Weights of a small GPT-style language model, trained from scratch on English Wikipedia: 12 layers, 8.44M parameters.
Each number is 128 + 24 x the weight over its row's rms, rounded and kept within 0 to 255. Layers, rows and columns count from 0. The size above them is the row's rms in percent of the matrix's.

# layer 6 MLP down (transposed), 512x96, rms 450, rows 176-199, columns 0-95
size [ 99  99 100 109  92 103 110  96 101 102  94  96 102  90  93  98  95 102  98 100 103  96  95  94]
[[122 119 150 122 118  96 127 100 112 107 127 166 128  96  89 140 122 127 149 144 139 172 126 136 129 143 162 126  97 116 119  91 110  99 123 101 111 106  98 130 171 106 126 128 101 107 136 141 139 117 117 102  44 125 141 171 130 131 131 141 107 101 111 119  81 167 104 115  93 146 135 109 159 156 113 140  77 113 139 114 138 105 112  88 101 148 101 108 142 100 135 115  68 152 131 130]
 [169 142 107 128 114  84 155 106  97 101 169 147 150 125 158 136 125  86 144 201 112 152 137 107 123 120 150 132 119 121 140 114 129 107 128 116 170 123 122 144 142 112 116 161 133 153 148 124 117 106 107 154 108 116 110 129 120 137 122 127  62 151 115 150 160 114 148 160 106 118 167 137 113 112 130 145 122 128 133 150 105  78 162 121 113 165 117 121 129 143 144 143 106 144 105 211]
 [158 126  89 111  98  90 129 149 179 124 135 134 108  98 133 107 112 122 122 136 112 104 118 101 104 150 105 150 162 114 142 100 158 142 145 156 153 154 117 108 128 116 170 145 120 158 155 120 135 145 122 126 131 152 124 173 111 140 112 169 180 116 132  82  89  95 147 127 167 134 113 130 140 105 148 119  95 140 174 104 145 104 138 159  91 120 148 146 103 107 107 107 177 119  92 161]
 [134 138 140 132 132 180 157 122 105 158 167 118 160 136  78 105 155  73 124 117 115 133 120 125  85 124 128 107  71 142 131 166 142 128 113 121  72 101 149 119 109 134 113 115 112 111 139 123 113 118 132 114 121 165 139 120 133 115 122 112 117 110  92 118 114 148 108 127 126 181  88  72 141 139 107 118 103 118 111 117 145 130 142 176 132 152 111 127 102 125  74  99 160 107  84 122]
 [ 74  80  70 114 129 151 142  57 168 112 159 144  87 174  96 106  89 142 141 131 116 105 141 104 106 139 147 136 152 149 132 136 149  85 126  93 117  80 121 103 170 145 131 108  79 122 104 110  96 132 142 122 135 140  81 146 111 130 123 115 154 131 124 181 125 137 117 135 127 148 117 119 134 130 105 119 101 129 139 125 119  97 163 125 118 122 112 154 146 117 129 114 125 141 133 139]
 [105 169  94  85  93 141 100 100 120 116 162 121 103  91 178 132 126 113 121 112 109 144 138 102 165 132  96 106 141 176 115 130 116 135 146 118 112 161 113 147 121 123 141 124  93 137 125 156 117 179 168 133 151 124 130 112 112 128 118 130 172 151 126 128 149 145 157 125  86 148 173 111 113 148 159 123 119  91 124 146 126 140 128 118 145 129 128 157 142 156  63 130  87 181 147 136]
 [138 148 120 137  95 135 118 163 134 149 147 144 132 129 158 133 116 119 118 163 139 131 166 102 153 157 108  85  65 139 145 146 118 142 160 144 123 125 106 156 116 107 115  87 166 126 117 133 115 178 154 137 148  80 128 128 164 158 130 139 121  91 104 127 132  92 198 113 121 143 192 109 145 102 122 117  84 148  98 110 144 137 144 105 112 139 104 133  83 129 110 131 134 127 126 149]
 [129 118 143 133 127 119  95 121 140 168  92  96 152 169 141 149 109 136 137  88 160 143 149 108 132  80 141 172 118 143 151 111 142 124 119 126  95 155 106 105 135 144 150 160 112 150 148 108 102  87 111 110 106 116 153 109 148 100 154 108 142 133 131  81 151 113 153 125 115 174 159 139 117 143 122 106 163 120  88 106 162 129 139 123 186 148 118 160 160 114 137 148  98 154 154  83]
 [106 154  57 117 130  96 134 110 178 104 114 144 166 126 120 129 154 143 102 109 158 116 136 120 123 126 141  75 126 140 127  71 117 145 104 135 137 117 120 176 141 123 153 127 149  96 122 159 105 120 109 101 166 116 147 124 138 132 139 131 141 132 119  99 101  78 111 124 141 103 138 103 151  83 118 129  71 135 133 101 131 164 105 114 139 130 126 110 149 129 101 102 173 165 128  84]
 [128 135 131 130 151 101 164 141 133 116 109 122 113 114  92 115 127 103 114 124 115  63 122  94  69 133 114 152 176 132 154 138 138 101 214  95 122  94 122 147 111 184 136 146 103 110 118 159 115 132 149 128 123 102 144 139 129 150 119 120 122 133 105 127 135 104  66 135  81 145 166 126 115  88 161  96 120 138  99 108 131 144 123 142 125 121 128 135 109 142 130 143 124 145 117 160]
 [102 167  95 125 138 113 146 140 138 106 155 144 134 133 158  93 175 103 132 115 150 129 126  83 123 151 161 111 149 165 109 113 124 100 149 118 148 148 103 122 136 149 123 115 136 178 127 108 161 131 127 130  91 118  83 155 136 110 151 175 137 120 119 123 125 105 131 145  89 130 120 146 164 144 115 116 109  78  96 107  93 142 141 194 110 142 137 130 177 142 110  79 134 103 101 147]
 [181 153 115 160 136  91 142 136  93 141 101  94 104 129 103 119 154 131 143 148 110 120 109 136 125 110 129 118 136 157 115  82 128 120 127 131 172 101  75 125 164 100 153 160 139  77 104 138 105 141 148 138 126 117 113  98 159  49  81 112 110 128 135 129 101 129 118 104 112 137 109  94 135 156 113 148 118 135 105 116 133 140 111 126 143  94 138  93 115 145 156 149 179 142 138 128]
 [118 160 110 157 137 118 113 125 162 164 165 150 118 158 132 147  86  97 120 123 144 118 145 103 160 177 135  93  69 111 139 113 103 159 146 141 154 116 157 146 127 114  78 104 139 102 144 145 118 168 148 139 115  68 111 141 153 128 128 128 120 108  92 103 143  83 140 130 126 120 175 101 141 112 132 111 110 156 130  93 152 106 115 121 158 130 111 118  67 137 124 140 160 119 135 123]
 [154 161 100 131 132  94 153 159 114 134 114 138 180 114 125 132 104 138 187 108 169 116 108 126 108 122 132 130 148 115 150 143 112 129  82  83 132 140 166 142 158  88 135 112 123 109  96 147 127 143  94 111  96 121 116 111 124 112 132 108 147 125 116 155 126 140 162 153 117 157 140 149 109 157 147 129 126 146 112 170 165 139 117 162 146  88 109  84 172 109 111 142 136  94 169  83]
 [119 147 126  98  95 136 172 114 128 129 112  90 148  84 141 133 118 127 165 133 147  99 105 140 139 150 147 110 190 133 105 153 119 143 192 136 122 132  67 128 142 160  82 155 130 138 126 125 131 148  99 119 139 110 121 121 150 132 119 150 111 148 132 115 112 119 137 135 141 139 118 135 144 137 134  96  94 152 151 132 145 116 106 108  96  95 133 183 111  80 118 176 128 188 114 151]
 [120  96 110 149 113 180  82 115 150 111 108 132  88 148 130 106 164 154 118  80 116 115 111  90 122 152 133 130 170 158 120 110 120 117 145  89 117 129 102 120 121 139 132 142 178 134 114 136 191 149 105 136 137 123  93 111 124 115 153 142  93 113  92 123 142 106  96  94 108  98  90 118 102 101 113 165 123 136 157 109 123 164 116 166 106 131  78 130 148 136  96 152 126 138 133 133]
 [136 154  86  93 139 140 115 113 101 122 138 175 142 149 110 138 103 144 116 141 130 168 114 172 114 102 137 147 128  94 113 141 151 126 140 152 118 143 173 142 177 104 116 118 147 153 109 149 141 136 136 141 117  84 116 104 106 131 148 142 112 134 117 163 117 171 131  87  97 139  92 138 126 150 118 133 124 138 133 167 138 132 118 101  82 107 148 118 211 148 179 115 122  93 126 109]
 [174 183 165 111 109 122 118  99 126 143 122 135 173 114 143 140 139 128 139 124 101 101 118 114  96 126 182  89 149 142  96 114 172 146 139 150 104 143  60 117 121 167 136 124 124 110 113 113 138 110 132 120 147 101 152 148 118 132  87  92 169  98 138 103 131 142 137 150 155 133 133 123 166 140  99 113 149 131 144 118 170 119 140 107  88 137 175 165 156 110 121  99 136 127 140 112]
 [121 140 121 142 126 145 108  96 138  93 130 117  99 165 160 129 168 111 102 134 102 123 135 123 126 128 138 149 144 117 142 130 110 126 160 126 140 114 143  91 149 112 123 164  96 137 117 155 186 116 136 114 108  89 149 166 141  83 162 149 127 121 135  92 136 115 171 140 110 146 105 178 132 127  87 148 139 168 135 105 143 102 133 156 118 127 112 104 188 192 109  98 132 126 114 170]
 [146  82 123 172 130 138 106 142 117 142 134 145 115 149 122  94 176 136  94 130 150 117 149  90 111 137  78 150 110 164 157 128 118 126 122 133 111 113 139 123 112 143 178 137 154 136 103 108 138 138 130 123 143 130 100 106 164  76 131 107 138 171 110 126 129 127  82 103 135 104 135 133 145 153 146  86 112 132 142 193 125 117 165 133 122 151 165 158  98 103 151 150 172 119 159 154]
 [118 122 120 128 177 131 149 142 139  94 160 158  96 179 133 161 135 120  88 116 129 145 120 164 129  88 153 127 127 140 135 116 129 143 138  90 155 103 154 102 129 120  91 100 133  79 193 153 147 176 131 160 124 145 129 107 156  94 163 127 117 128 111 134 104 117 128 143 111 147 144 155  87 120 137 138 112 147 190 144 143 130 160 120 131 128 142 161 149 118 141 172 163 128 141 133]
 [143  78 153 147 170 155 111 118 120  93 120 113 160 121 150 102 128 139 144 138 142 138 143 169  86 117 132 140 151 165 100 128 127 110 112 135 165 128 102 122 169 116 129 110 115  77 113 141 151 109 167 134 110 115 115 125 112 122 124 149 139 137 155  92  89 144  55 127 160 145 146 119  88 137 176 149 137 125 100 152 167 135 111 106 151 170 133 121 143 150 113 110 105 147 161 100]
 [142  90 137 118 135 105 167 132  81 115 145 154 140 154 109 159 116 135 100 119 114 135 145 151  85 129 134 202 131  98 103 141  67  98 140 103  94 115 113 132 142 136 124 150 100 135 142 107 119 119 140 166 132 130 108 105 135 138 103 183  81 153 166 141 122 158  96 171 106 145 109 145  98 134 161 140 134 129 135 144 123 144 137  80 148 128 139 100 151 110 112 135 158 137 113 104]
 [ 86 118 133  82 140 146 150 109 114 134  96 126 170 160 142 122 112 108 118 135 170 158 138 130  76  77 127 116 145 149 133 140 124 154 122 107 127 136 141 121 157  88  60 112 109 147 133 151 112  99 163 168 144 132 113 118 142 129 157 113 142 105 114 130 100 158 124 120 111 145 104 112 105 118 149  84 134 131 164 107 151 152 149 159 116 154 120 120  97 194 143 150 113 143  95 134]]
# layer 6 MLP gate, 512x96, rms 0.62, rows 177-200, columns 0-95
size [ 97 110  91  91 104  98  95  99  90  83  95 133  94  95  86  94  99  92 107  90  89  82 100 101]
[[134 115 148 127 133  93 130 142 176 124  94 118 123 116  70 110  97 139 136  90 147 119 136 156  91 140 115 121 133 133 105 166 102 142 144 115 116 144 124  99  88 142 156 103 115 122 163 179 120 102 140 131 178 124 153 103 140 136 133 123 116  82 142  90  92 101 130 133 154 158  77 104 144 170 139 121  88 123  98 125 156 138  91 142 115 111 150 158 157 158 135  97 141 125 149 106]
 [130 126 142 123 112 130  99 123  89 155 101 116 155 144  98 141 118 105 111  99 151 165 102  59 116 172 133 152 106 160 103 135 109 122  55 164 110 138 128 116 142 144 151 154 109 121 129 111 106  82 143 142 140 160 129  92 167 103 130 119 102 109 140 125 113 144 118 158 172 112 106 119 111 104 114 103 156 159 134 107  97 137 114 148 158 137  90 105 128 144 139 156 114 151 100 104]
 [ 75 107 130 112 119 132 140 132 152 165 129 141 164 148 118  95 163 110 121 111 117 116 140 137 152 114 106 139 171 159 130  75 167 102 103 113 142 110 188 114 114  82 140 150 129 170 124 102 122 147 149 142 135 129 139 110 110 109 106  97 167 127 133 137 142 102 152 131 166 152 118 161 137 111 160 149 113 148  94 137 162 112 121 109 151 136 106 150 113 152 165 118 109  82  82 106]
 [ 90 110 133  79 139 136 136  66 125 169 154 186 143 125 123  97 125 140 130 140 153 153 121 156 128  99 169 171 151 107 122 135 133 148 125 132  82 147 138 121 152 154 128 135 108 118 150 122 165 111 133 116 157 127 127 153 121 136  99 174 151 154 119 142  93 159 135 136 124 143 143  95 136 124 127 105 121  96  91 134 136 122 181 149 168 124 122  70 140 135 163 107 133 112 133 168]
 [119  94 153  80 116 106 125 101 150 107 140 138 126 104 128 116 104  88 129 115 130 173  91 131 132 156 124 106 157 167 105  89 136 151 112 128 107 112 112 120 117 120 117 133  83 128  87 122 116 177 136 103  98 132 122 116 145 132  95 179 123 137 177 138 126 147 136 132  97 176 179 133 164 161 142 158 137 117 119 135  99 107 106 144 148 133 112 157 120 171 123 123  95 157 141 170]
 [117 160  88 109 102 124 139 127 140 125 166 161 134 113 131 147  95 104 102 173 124 120 153 120 121 116 138 110  77 129 133 160 152 132 114 157 129 131 159 140 130  84  88 123 188  87 155 139  84 146 132 131 132 108 100  87 142 144 125 105 111 115  98 124 133  85 153 137 126 134 205 130 129 103 148 104 114 126  97 108 122 107 133 135 143 147  82 117  83 155 132 124 134 124 135 156]
 [122 130 134 128 101  68  86 115 131 160 124 151 103 122 102 135  94 158 152 117 152 156 146 147 159 142 106 109 141 131 125 113 126 150 182 128 120 102 129 117 136 181 108 152  95 179 185 118 135 132 106 142 127 131 155 120 115 118 159 105 144 120 149 140 160 131 146 118 139 151 102 143 132 150 131 122  84 140  93 132 141 130  98 109 129 140  72  99 133 139 125  95  57 131 109 141]
 [122 102  94  94 122 153  98 163 115 150 117 153 114 118 120 122 107 113  92 115 124 118 111 126 114 127 134 123 104  66 135 106 130 159 162 104 116 156 106 160 127 102 133 144  91 126 117 131 125 121 154 167 140 126  84 101 109 147 128 119 144 158 126  65 174  86 122 122 170 135 109  57 146 122 102 169 127 121 107 158 144 110 115 116 136 156 146 118 162  81 153 136 118 129 129 134]
 [142  92 110 112 129 137 103 148 120 153 100  88 148 113 148 123 108 132  96 127 108 178 130 132 167 132 126  97 127 108 120 128 107 156  98 153 136 128 148 116 165 107 151 157 111 113 178  90  92 145 116  72 138 136 114 144 153 133 116 160 131 129 108  91 185 148 162 159 148 124  85 141 130 160 122 122 126 139 141 107 157 106  64 145  95 163 107 111 113 110 121 149 137 145 111 140]
 [172 128 151 111  88 122 125  93 116 132 170 160 125 116 119 115 140 110 143 161 104  78 100 116 111 118 137 115 151 119  81  93 126 169 119 163 132 123 157 113 147 150 138 171 132 109 125 122  96 126 126 155 106 161 111 139  86  98 106 123  91 122 185 158 113 148 137 160 138 138 154 150 193 130 119 141 165 148 141 142 149 134 141 144  94 156 107 133 114 130  91 154 124 154 131 126]
 [110 164 111 112 122  93 132 155 149 134 112 114 131  83  82 146 124 148 122  94 124 171  88 117 112 101 134 130 102 108 114 103 142 127 100 147 143 101 108 100 134 116 132 123 150 136 146 145 124 149 137 122 122 116  95  54 148  94  93  97 122 124 166 118 117 137 129 149 117 143 131  99 105 122 100 146 101  89  84 113 126  80 109 185 109  93 119 125 132 149 107 179 118 119  99 141]
 [137  80 137 103 105 132 131 143 125 111  94 116 129 105 117 103 140 140 132 104 135 129 143 159 104  87 122 131 201 142 121 133 144 137 115 102  94  99 132 153 117 169 134 119  83 109 125 122 109  98 125 132 149 180 139 114 126 133 111 170 127 149 151 126 116 165 120 155 155 121  63 122 103 174 124 143 109  90 130 159 122 132 138 134 125 115 152 140 208 111 105 124 151 133 111 113]
 [ 84 133 150 144 123 137  56 135 180 120 126 177 167 113 147 104 124 114 132  84 122 122 105 141 110 136 152 112 105  99  97 120 142 124 103 165 125 119 130 144 119 119 108  73 147 139 141 128 144 128 146 161  95 123 109 133 118  99 135 113 141 132 112 129 144  84 122 118 140 128 117  85 132  44 169 144 137 120  97 116 148  89 124 125 118 132 113 140 123 110 131 158 142 163 160 116]
 [ 78 115  63 105 116 162 127 125 133 105 130 109 134 125 104 128 153 108 139 126  97 131 131 129 101 115 159  94 148 162 141 140 140 185 105 105 141  81 183 132 147 116 134 140 155 155 109 116 135  73 132  99 115 110 125 124 145 170 100 160 124 136 123  59 107 120 111 148 126 111 148 110 102 107 155 111 113 130 159 128  96 113 131 145 115 110 101 136 111 118 155 157  89 133 110 137]
 [101  99 133 184 138 149 150 156 203 142 127 146 160 107 121  78 128  95 109 165 124 161 108 153 129 104 100 105 148 144 169 116 109 143 111 128 108 142 154 116 163 169 125 121 135 113 138  85 147 126 145 112 121 143 137 173  94 102 132 111 146 147 136 154 116 115 133 146 113 132 129 129 126 140  98 138 153 108 132 111 122 123 133  72 168 128  96 101 103 144 177 152 111 143 119 104]
 [126 128 135 150 116 100 133 132 118 106 124  94 139 106  88 102 115 126  97 140  68 101 159 124 145 147  87 128 130 168 108 159 128 162  80 140  72 136 184 157 115  91 106 128 138 144 134 149 124 100 150 134 151 150 152 138 112 104 153 118 151 115 108 126 103  93 140 176 131 143 121 124 124 119 151  89  91 128 109 129 170 146 128 161 132 122 124 115 150  86 115 153 128 145  99  84]
 [153 116  94 140 119 149 139 134 118 127 149 107 177 138 103 131 162 107 117 145 127 128 134 126 156  82 140 132 150 131 126 150 166  90 145 119 117 156 175 122 153 123 102 168  94  87 102 130 164 122 151 130 160 191 129 107  88 166 168 160 116 181 138 107 111 162 147  94 113 145 145 133  93 110 112 142 163 129 148 144 124 114 133 137 108 170 125 124 114 156 149 140 126 134 128 165]
 [140 106 103  98 116 135 146 138 149 108 178 127 129 108 123 178 139  96 164 168 149 178 130 109 139  87 120  93 120 121 111 161 151 156 131 165 134 132 139 128 105 105 115  96 111 116 125  96  89 132 114 148 111 113 104 114 125 107 142 150 106 134 111 118 128 164 123 110 154 134 118 139  52 155 109 156 159 146 160 141 162 133 149  88  75 141 127 122 130 157 129 157 131 163 130 150]
 [122 137 114 119 118 122 162 117 142 112 137 150 134  93  67 104 146 121 157 116 170 161 145 141 105 121 127 184  98 113 115 123 127 108  62  87 119  95  90 121 158 157 103 109 103  95 138 134 110 151 128 116 138 138 137 128  94 139 140 177 161 144 136 129 126 136 112 118 152 137 136  96 125 123 131 176 131  89  82 160 142 108 158 147 151 115 141 110 141 121 160 124 114 170 100 104]
 [131 134 102 120 101  85 138 140 130 137  98 141 142 125  80 156 105 126 120 127 124 122 120 101  73 106 144 132 113 112 124  96 139 170 102 151 180 140 113 111 138 129  66 126 125 115 125 129 145  82 148 192 146 103 133 111  95 178 134 171 148 116 109 132 167 124 111 148 150 135 122 135 150 166 141 137 118 125 106 151 125 115 155 150 122 129 121  94 132 143 106 149 136 186 148 167]
 [119 147 116 125 141 111 106 128 143 134 148 114 124 145  98 157  96 134 134 118 166 153 143 120 111 113 169 119 112 163 192 171 124 107 118 130 148 119 181  84 130 140 130 139 115 184 147  93 166  88 149 145 143 114 115 107 137 125 151 149 148 113 147 135 122 129 126 163 100 118 149 122 113 127 171 106 141 142 145 140 159  81 109 122 173  83 136 125 125 148 112 177 101  91 108 152]
 [131 149 131  98 126 169 124  73 134 130  89 106 136 171 128  97 118 128 167 130 130  60 141 143 136 121 145 110 119  89 129 141 174 111 137 120 109 131 135 139 132 143 133  84 149 152 158 108 114 125 101 168 143 125  86 166 141 147 156 137 110 106 119 120 125 120 122 129 146 107 165 111 164 133 148  83 175 108 131 116 145 102 100 168 135 114 100 121  91 136 125 168 130 131 147 179]
 [141 168 173 168 156 133 152 126 127 155 127 148 177 138 113 125 100 132 110 100 173 169  87 149 127 168 127 115 104 145 150 112 118 131  93 124 134 140 161 152 119 164 163  95  66 128 137 119 117 145  96 127  95 140 134 109 147 137 136 137  64 126 164 123 137 150 162 122 138  95 137  80 101 120 128 130 106 107  99 127 124 106 100 175 122 143 139 146 102 119 103 136 123 117 129 130]
 [151  94 108 100 100 128 126 106 140 125 114 149 150 146 131 147 125  90 160 141 132 178 100 164  96  89 108  79 128 108 129 129 108 128 152 174 118 116 152 127 131 183 140 158 154 106 131 120 140 111 123 118 135 134 111  97 106 125 129 144 146  76 102  73 119 141 126  93  98 138 156 119 153 139  88 127 138 152 127  78 147 101  91 123 124 105 134 133 156 106 116 137  86 168 136 158]]
# layer 6 MLP up, 512x96, rms 0.384, rows 177-200, columns 0-95
size [ 94 111  97  95 105 106  96  94  92  78 117 106  93 101  94  98  92  96 101  97  93  88  97  99]
[[ 82 112 139 130 147  93 166 104 141 148 141 148 166  95 130  96 157 154 143 117 137 146 156  89 101 122 120 106 108 154 130 123 167 158 109 166 121 134 155 158 117 145  97 102 131 160 121 121 124 157 150 132 140 123 106 126 142 108 146 165 190 132 156 123 128 181  62 144 124 113 115 140  86 101 137 143 114 109 118 108 114 157  87 111 127 120 138 122 133 132 106 110  89 137 152 169]
 [118 172 115 111 165  87 103  97 147 128 195 129 150 134 104 121 143 133 111 150 137 118 114 145 128 118 110 137 165 118 102 102 136 113 156 133 129 161 117 157 151 174 126 111 163 146 123 106 127 131  96 138 131 114 128 168 119  89  72 181 144 120 165 159  87 122 132 131 164 123 172 126 131 135 103 164 150 110 131 126  93 116 119 168 132  80 155 124  99 133 127 128 160 137 138 117]
 [139 151 133 162 109  85 138 111 112 105  93 124 121 124 149  97 141 105 136 148 118 178  98 122 136 124  86 149 159 135 158 100 164 141 111 125 168 151 137 130 113 134 134 160 123 129 150  80  83 141 124  87 152 132 130  88 141  98 140 117 144 107 145 159 121 151 171  93 105 117 119 140 106 174 101 171 124 153 158 128 183 119 127 186 152 108 113 133 126 126 138 139 120 113 114 112]
 [115 125 115 118 102 132 107  83 192 150 130 189  99 129 141 105 100 159 162 118 159  88 118 170 134 139 106 139 123 140 138 140 184 130 132 103 103 100 116 128 150 104 111 111 146 134 151 148  99 143 121  98 123 119 131 131 138 110 100 122 120 146 131 116 146 126 100 187 179 140 157 139  88 120 130 147 140 178 128 144 171 115 139 109  91 116 117 137 146 116 110 131  99 154  98 113]
 [139 122 119 106 162 177 114 113 140  99 152 148 163  77 122 134 138 160 121 102 121 152  64 169  72 122 146 106 130 172 128 105 132  94 133 139 110 154 104 162 134 150  98 168 129 170 127 123 103 147 121  96 121 112 146 166 127 150  98 126 122 142 156 104 163 122  98 121 135 154 144 144 130 150 126  98 146 194 127 136 123 130 139 127 102 110 119 109 134 128 154 126 125 157 161 115]
 [130  96 145 139 122 128 154 102  94  94  89  98 156 148 125 180 139 144 143  97 138 132  92 130 103 116 126 153 173  94  86 163 112  97  97  95 115 129 101 121 143 145 147 172 116 148 118 134 105 110  98 113 130 175 160 121 124 140 133  97 109 167 122 124 130 115  88 159 141 114 129 124 116 122 101 135 176  97 163 145 117 177 141 166 124  99 129 110 150 155 137 138 137 158 153 123]
 [135 138 141 125 140  90 157 162 200 132 102 109 118 125 120 176  89  83 173 149 124 119 127 134 125 109 113  84 149  84 110 129 137 138 103  95 135 116 119 141 138 101 114  87 104 124 112 149 163 148 150 127 117  98  99  87 166 184 130 151 162 121 127 146 163  97 128 143 138 109 118 137 103 130 141  87 144 114 154 114 147 138 147 133 126 145 162 115 112 110 108 117 144 136 167 150]
 [133 133 145 109 156 159 146 119 149 128  82 148 117 119 130 168  77 125  86 169 101 122 123 137 102 147 112 121  81 118 144 138 137 171 121 107 124 118  76 109 134 146 184 161 101 188 126 156 127 100 146 118 165 109 134 175 102 158 116 130 107 147 125 124 129 123 123  90 100 129 142 146 114  90 108 135 122 157  98 123 146  82 169 124 158 121 147 105 131 134 127 107 132 120 149 123]
 [ 81 146 172  93 128 130 155 101  98 123 123 136 108 113 108  70 131 150 117 158 153 127 180 134 135  94 122 139 131 153 169 115 144 140 105 144 141 143 139  88 142 120 111 136 162 117 135  79 140 168 159 110 145 142 111 161 135 141  93 136 164 131 130 129 135 127 124 144 128 110 118 127 142 123 141 128 117 118 108 170 168  92 162 163 115 137 153 154 193  89 149 143  88 139 134 133]
 [124 148 153 102 172 167  69 115 123 140 125 107 119 125 104 126 136 189 135 132 125 136 142 150 149 123 155 100 168 100 129 126 136 126 149 141 111  90 126 140 126 122 125 139 140  90 144 138 120 146 117 160 112 149 147 110 111 125  96 136 134 100 153 138 154 164 126  82 178 122 147 163 112 136 144 144 115 117 106 144 142  88 114 133 105  75 111 109  95 106 126 179 140 128 168 186]
 [ 68 144 164 112 139 139  80 115 158 110 125 140 124 139 116 117  94 123 185 109 139 139 118 133 133 162 146 170 100  59 102 123 105 100 162 110 103 117 153  94 121 116 123  83 113 167 128 152 176 112 120 121 109 138 118 141 138 117 152 116 172 140 117 158 136 128 120  95 141 105 123 116 127 151  95  89 163 107  98 138  73 122 146 127 118 114 132 163 126 123 120 137 119 122 141 110]
 [129 104 156  99 131 137 114 108 102 122 101 136 122 129 134 108 163 168 162  95 103 150  98 129 114  88 117 131 155 155 138 124 123 134 129 111  91 170 103 110  66 128 168 145 105 159 127 100 163 104 106 123 177 184 134 137  90 111 141 115 155 117 153 130 150 168 129 148 133 146  76 136 110 117 131 151 142 132 121 154  99 149 130  88  80 139 132 135 169 142 131 117 118 129 111 107]
 [105 137 132 117 153  95 106 140 150 141  83 144 153 116 141  90 165 137 152 113  68 134 102  69  83 155 104 144 107 133 137 122 131 113 131 166 113 126 123 130  98 122 183 144 142 101 109 151 139 127 117 115 134  98 151 155 162 113 117 116 122  98 138 172 116 131 144 144 105 134  93 136 105 138 144 112 181 111 160 133 132 172 112 142 161 133 141 138 173 123 107  94 113 108  91 137]
 [141 105  94 126 111 155 133 154 115 171  84 106 121 146 177 142 155 125 125  99 133 163 132 133 120 162 131 106 121 157 132 115 161 102 111 115 132 139 120 103 122 121 117 132 131 159 112 150 125 133 201 108 112 127 112 111 144 139 102 131 166 105 109 137 143 112 148 106  98 106 114 148  87 111 173 124 159 134  80 119 122 104  84  78 133  69 134 120 150 150 148 116 167 117  97 116]
 [107 156 142  90 106 125 129 151  89 119 166 108 153 136 119 149 138 115 112 138 129 109 163 134 153 130 132 101 128  84 133 115 176 100 142 112 124 123 121 134 105 130 120 163  94  96  83 155  72 138 114 160 124 109 153 143 134  95 187 123 144 169 131  96 145 155  88 136  78 114  97 128 134 137 132 109 153 125 145 109 137 119 126  95 105 155 139 100 122 114  77 106 100 112 125 168]
 [144  58 164 142 146 140 111 141 108 135 174 100 147 129 135 143  94 168 114 168  67 131 111 129 152 128 132 134 158 160  97 139 104 143 130 151  99 157 150 111 128 151 114 135 117 137  77 157 161  77 145 145 125 147 110 147 125 128 124 107 138 147 111 133  90 114 140 140  86 159 143 125 128 116 163 105 144 114  93 105 139 122 149 115  82 130 111 118 123 115 171 167 126 142 123 156]
 [166 124  86 136 151 132 102 146 119 138 121 144 144 127  91  99 108 127 113 147 133 133 113 105 113 107 156 117 139  94 118 109 123 147 109 138 141 166 109 123 125 137 130 116 173 164 133  87 154 135 149 162 106 183 110 113 141 115 134  95 107  94 149 130 128 134 161 166 184  93 159 150 123 173 142 108 114 141 125 139  77 166 146 113 164  87 131 116 111 120  76 135 146 112 165 115]
 [117 112 123 110  99 129 126  77  96 162  99 126 122 125 156 126 163  92 101 103 138 124  86 125  99 140 114 128 142 101 157 120 109 145 106 115 122 140 120 106 111 191 144 138 131 118 128 121 157  95 135  98 117 137 111 169 110 140 143  73  93 148  98  93 119 124  84 135 175 120 102  92 114 120 108 121 151 147 108 153 157 101 161 148 165 148 139 174 130 116 123 139 101  92 156 132]
 [127 172 121  94 112  81 154 114  96 119 103 162 108 123 132 149 138 109 136 111 120 158 103 112 125 158 138  95 138 129 115 192 125  75 147  67  99 112 118 135 128 148 142 159 129 104 125 109 124  94 129 115  91 146 146 130 162 147 174 123 145 129 111 151 155  94 164  84 132 138 106 129 168 117 139 103 103  97 135  98 130 142 127 172 128 109 151 135 118 140 103 106 148 145 152 103]
 [140 129 128 129 136  95 129 127 113 121 111 119 139 134 121  96 114  90 165 120  95 146 148 121 113 151 157 139 136 171  74 141 139 119 117 164 119 127 136 156 138 159 142 125 181 188 111 137 135 127 120 138 126 123 145 156 136 162  88 123 162 126 154 109 127 130 115 157 167 161 132 119 139 184 139  92 140 147  77 134 175  66 130 161 137 140 136  91 160 140 129 151  92 132 115 120]
 [163 115 143 133 104 111 112 127 101 112 159 154 117 119 127 125 135 158 117 164 120  97 149 165 144 126 151 153  98 113 155 140 146 104 154 150 110 146 196 150 131 108  74 150 151 130 116 150 152 124  86 147 182 145 139 123 121 107 112 122 117 153 131 160 124 141 140 114 137 150 142 116 118 128 138 123 174 113 158 126 125 151  66 113  64 109 123 119 157 151 117 130 119 135 116 190]
 [109 147  93 124 161 118 142 165 131 106  74  99  93 111 105 154  75 127  93 141 117 161 170 141 163 106 165  99  87 149 172  98 137  99 105 126 149 128 115 165 116 127 150 126 128 139 129 102 124 137 125 125 123 109 113 108 134 135 152 123 132 129 137 107 137  89 130  84  92 145 122 131 104 154 132 115 145 115 119 110 156 105  83 127 144  80 175 116 157 115 126 174 126 121 111 158]
 [199 129 130 142 110 148 165 100 121 147  91 131 135 151 140 142 112 145 127 163 139 116 182 103 117 118 128 153 141 129 109 110 151 102 105 137 117 142 123 139 154 142 181  88  99 163 145 140 145  97 103 146 149 116 168 139 102 152 134 173 103 146 163 128  98 140 130  66 154 149 107  84 143 123 124  82 131 113 124 132 142 131 108 129 140 159 115 105 153 173 126 124 142 128 132 157]
 [115 138 128 148  96 139 129  77 165 113 154 144 102 160 133 168  96 112  92 151 139 148 111  80 139 114 172 166 131 135 149 108 132 175 102 138 129 129 120 132 112 119 146 113 124 112 105 150 160 164 146 130 185 128 114 148 134  98 104 109 141 105 131  98 115 158 121 124 150 160 100 130 110 163  91 149  88 112 170 149 174 126 114 153 136 114 140  95 135 129 135 127 164 102  99 100]]